{
  "init_std_qkv": 0.031,
  "init_out_by_depth": true,
  "optimizer": "soap_variant",
  "grad_clip": 1.0,
  "final_lr_fraction": 0.1
}
Each number is 128 + 32 x the weight over its row's rms, rounded and kept within 0 to 255. Layers, rows and columns count from 0. Numbers have three digits each. The size before them is the row's rms in percent of the matrix's.

# layer 6 MLP down (transposed), 1536x192, rms 0.223, rows 1500-1535, columns 0-63
103:109128177104142140107144124087142131178119107110115172182104095097142151141125059160148162145155123194095081148075142165101078131167072100161127125133145137151137124126160114108077084091086037
108:107134143125149158147145124081111128118103164072135123168142175128117144146123137162148133074183108109050143135044125175106158162138194161136099124129133148157150169149116157134121174114155134
099:138151139140113126105109119096163181149102134101138112079171137172152144182142080116180143150104159021134120111052124169129136105161071126176081157118155097186067122090150101115174083181168118
104:045166146116139079070151145071172113118176123110127093133098160092131055105152171108158141141121201155138079150132132098121213078138125101136122120154139107149117137135147137111178159090160076
086:132086097134160110082136136139182174136168104143111118161105177131181101160148074118134091159140168227104125148111164106142165136106171072131082121157177106098175161116131159166074150156149107
103:165071135176167150115123112164096164097096194122153117097183085113098166102124115092074140121176148185161104144103134105178129121104085094109128107130093120152137178134100109160076180160198131
107:186122102175061142145086114132146120112117142163117106133099094116170193149133196123070155107170084114133136101112157145149114093133112165139132131094181134100105088138115152113134136139201115
107:111118095128136085110135156025121143105113122099139146161130075110069137129122114137132098064136171106143174080146183109117114096140135117134049146136151154115085112162137131135080165114166178
097:165175065098151107181166160093150171181140142167145146108199203156119093086105124147109119137140141169147154129159164183068133105141132044179135135172084089067134114124128190189129081154147091
102:105128115147092128120124203106159118081158097112110063150107173151103175096129145159179178124157154174210102089139144146130116146131197174077090105173162129132116099138128108128164190086129079
110:119116103157132162097161119106123149114150149147140120148159121094083161145091088101077126131176175124130083172118081095125107126171133149058097149125090045143158139130130092131118155135162125
097:105122108132113143163108080135127129066127107118147096169113103110066179104091105140189154085127114122077119124161173131186114154106156093112159122098101122102075113153101133194118175125137124
087:107105125127164145130143124115128141138137130096164086125194119120154091119089104147151162112146155184164189126158130138155088173124153146063192143177067161123053133111090130087123189121180141
092:114201118089087107142139115154142099134118096148102094070148143142138090105113150107170137137083134155162163139111137140123157059175097140166124212172160113074074164054093161115134145116065084
107:197160122119071136171098205099150104147105117118129129180162121134103142119138140126137151109149151163100092129150167141144112122124161110202143105128120097120124127073151067164170138061081144
094:092105105100113122152123148115099111150151112126110154116133048144104159094059102158115149115141164102076130080122116025124125096087116108117072132155162130108111142102066152169068120151077137
106:179087143141140103173138157115134126095185134074120126162121125119135186101113100124156131099122111143123164135084144161218121128131165093115158135131102129168137132145158130099118073113167064
094:139092119103195088139121184090068160084075144110172152139132170075123142110121158069165116134102145068165119095138155164149166132108087106147116117216149135105142096132112088152180088059067147
103:083130051097072112126133167123104096113090139145188047136112153136128091191138058153133129147139094106086123151124094131174135110114119136097129214167115101199179099185149193116137192158107119
112:064137160115156173129138073131117144120103153140160085097131121140087138131147091174076061207143130151095142146108164146133071059148135152111074094101151138106131125194075127068139105138117076
104:161176106157111116130161076130131092081145094072125064150080168182100153110119155096083157099122126159149172194225160132104150129141149166106144114158143139122184173157097116157157177148114112
102:147139136168144081126213154123116104125132192097141170197108172142130123099086054081112141131160144120141135139111117162078110132136134140097116154150100084149166175103110130094074062117204115
102:125079131198142143130159116080103153096187128159189135158161129165148095160101111104156103141149229108107159130174140064138045159137119096075112091119118163174097153120155142159104132135127083
092:165167141196119128104154145116180136074171113125067147140104137110136095127120090077127147115100164149075165164166140173165117119105172088105137163134189082187168154089143128181049197129067110
094:151194192072166132113147148054212183140141147138133098145133179146109135176107085190081115134151127203121153162091169084147119094124140144112120145138138135096174151125149102196142134110128104
107:161119134121085127123112033140124166166128109052130141106166105152176138126100104203112098139132121178180061129132132125172102112136168058101095106128131207138157158116134162166107126095115120
099:168170091149078116104117136121086195097141147091103152118177123159117110120162166092163196173188134157133103168084135146105090156134137108123132201108129162121155124127163099210113167128110137
103:120110114118138153156166169094127102157167122075146174167129097168160067145133120126216128156112126112115116122126133122132140142058112033098174140134095119201182090186109174114098121134133177
109:144119077116115134151121150113176123125155148109083075163097121135132146052069144083124143039149189140121164148106164142154130124157190134095097127103136149152106091084127152138116094061135176
102:174107075168131129162107200141107108106098187150108073111085118156147060107167127123102100133119123095140090165175198107054162168207154144174154156134097146176083128144199117126167142138097177
093:123164098159117077077147097109129122108101139149138146139159066129123142151127101106110129155112101164146156154098080138143207184101136055112077148119154094180097121121211140163120096151117143
101:179118121139095176092112138121122145108120136114141114129120097115115155128143112140143182180150154154108164141148108061172142125066156101117125159139179162073110160125157073159138103126136073
095:118164153138161127142176089113161152088113163118189136160146074139112178082063124110143142136143149067133140112145132119156123113169188105092099111163128139149130117135124166158133070124081162
107:107121131147123062077124091120118124127168111082113136101172113122198137152119075169117165164108139168084111113171091198117161113148119090104200155096176118150152112142183215113120111190133105
106:091074144113151166144160091142162088132177162165147148144105180153102084066092100134208116128137101140146153086144105139151138107092133124151082214183163178156122140121090038165109125149143095
090:142125048187121201144110171098125161098080094031069129138123126052183161129179156085138122135136134122119167151177153134138112076126107113097122106134155075137158182100144091090137104090098146
# layer 6 MLP up, 1536x192, rms 0.229, rows 1501-1535, columns 0-63
105:096106138140104135107098169136133148088163046117118122117134135152067089161135147126135171091104068157077135073102082135131069135100178138149176096098170208134054100120169133130157128179154102
086:103102185121131214127153112085177128135140125113142140163087101185093139159131107112144130143111114094112118065100176128067142128130051146152127133073177133255116127099125121200119136121168113
109:119176116171137158164077172173121140141151181149145133149063081138164148117159160125168110168075139162175178111108101156156101109121128087104109158106147148099101097068085106135080083155088098
101:103195105162131128177072091134111111098120116099135117123130050142085163066085156109091165142141068118098162125157050156120082130133109130133183117108113164166103159148127128081168121122132155
098:116102105117137107132182191082123110131062137183119125154177160140136090156164120111130092153132156143153137056111133152119104163112047114176185090193122158152100106148166131077074105141148117
110:171084148103115099137139174090087111118132162121096163096138125084091169043145116091132130151070094166155172074168076079096124110101153128169106107115129141142101117138132091085154129127078131
112:097196124097129189119196119130186128155108146129088126115187128134136113111115161157143099073089116048103141132150154103137075157184145128147125042050132181109062119102169081150092111135100134
100:154099119100090172071105111090141135133117096112128150052164054108108204121160153130113109073184121081131097104149091111144116182096136151119196132124146228171099159143130125103105117161186116
106:126176198089157148190197124097048147113114093122097118123108138111125146174147171119119134120140082122148090142130187109072123133165110133105164140140206126130154104147111147139146160124073115
093:084166120171146151149116047207157177134143146108097125137094170131127169116205146083110116132139153134116103158144161110092124131114108130130109122106094127133128198137137137133122103144157116
099:131112099148143116107125099161140080071105117163142132080147128138128096113149154129206134128105131166103157170145131106107147102148122153138175165140158182123102116091141053123185083179151089
090:148118114156096102112121114103105074086128099106084115153134138095158130116138170203159139116130147081122107154116131120077124128119107169168109164082185125128168061132173136124136067171143078
095:157092125171118135112070180082059076085122146144163128073048110138105092124078122147173105095095108122153133133177105115145124172144145099061083092086096114196154157149141077161149090086145172
104:106092135140081081112167142156113113160140131083114182136113115093120165092159159146080070094127124182070112149106194108099157086145140021229188091070090130152131106066129139132150159114164139
105:125151171089123154119119080106096111091138175110081151139143179118133130099205172085155117115181084145128122151132112091134132148186174124085132134145146105165140140159141091145104101126176163
098:094116147077185111134081185117138137150202114116076183133105156152117124121101158151124127179142156110142161102121099120139084163092088111138181138137107107086156156176115037110151147123161146
100:153040109127128135094155143171106183129088102121083153137141156131137118135111146123058189210146157089150115187156155094062108136142110181194108126144122123126106150132173122148110109170135120
099:074131083138101167131153139122131154116126149061122097150141127101186111158150202123132194098121159111098098161137123158143118130216167152119099157131119066165158148123091081127127123100118093
100:135132164091071162139131101107115128096164159122183123042140144136161188124103183094127089108184119147185126051197145090128166103138133136069131088120139155096140138129151129109099119145070120
102:201071074160147147126121100115183149116122102147104188116100115102167072130122153130201094131116127151139122138079096094100169089222118158123110105136150091085087095084136130124124161154147143
093:135135181115102091091138094171208086082060152122116072127099131094130085220107115168120115090130127121172161112124171088084027126104102071160127141124141181113116105175136118169178106114133130
097:183114138115125126140104141152125131193153103141114050115132169190119088107162060065054094157069122135047123167141125150105140135122133090129185184122113120098173108109085110197101143139187089
085:092107172067117181141107106129113114122139086102213088095166132185120108129131125131092139089133150150131110089067131082120109155164184158149126111160091108119084096145121101140122136129115159
106:132105094094140107106127107106166123127111199117117150105122139125076130076145132099159145160129114081179073127098197117119141130099112115095145140088149167066126134165095169063067155116143132
098:132118103140150046201142148120122122198084090140133120127115119155113117141137126156165070111092137121230116126141118114174109153148144068158097089105106115126106105093166136168127129188133189
099:105167147116145176103127128179134096132139161164098200123077123098133119100124145127077130152142114091058102132116120130113145167209171134148074152172089114154075115067133144123136068143118162
105:149154117148077129131148129143148099059097091116123094117173128080119141138073124156120127158125106109104132153141099111083114055191143119144140079150192139063044124122136105116157143134087105
101:116140095107074133050147112146101175140145144091089174113175099122064095164158158160096185131148147172148140190080143099091164104140072093160173111138147093142166145073086108103165111093139077
105:086147137140144170146062109127157126169081122083116116116140090169102114131100156127056117134137103170171176160132115133153130100081152140165138107131153099069108171128104134164166137138168140
089:182092158116171139118123174172161088149172155150130118059078136128134162126116110107081085079136124067116105176161151100132125093167092101131153111136117135159139170148143122082127083141148097
098:083133155140164097129140090143122135193093140145131120108135091122100134160132136114127083083105148065189157125159209132114111144148157144131111116127115069159116153133128173178103156083145158
091:121111091109087128172123159171064101169143095164116129125076149150167143153103116147124111148082121148138097171142134165132105174121131117178115142068201130106147129115136173179138139112152104
103:118190126128137170164127098121121104115084159123086136157198102128169075064138114178138136132092177110084110053174123099136132145105048068103146134107133134130163126100079076159115185096121129
095:080081105095117146144154033160127154149136081111105147162155178167140125062127114116197083116108142142192073118117123133072090140085070112170117130176105107108096121144119179180071144151134155
092:123113191027147097097149102109114101106136216166124145131083106163118107145039106163131104144150122146168114133122099119092127142118127116160157170142061117048113068112122171139129113114160153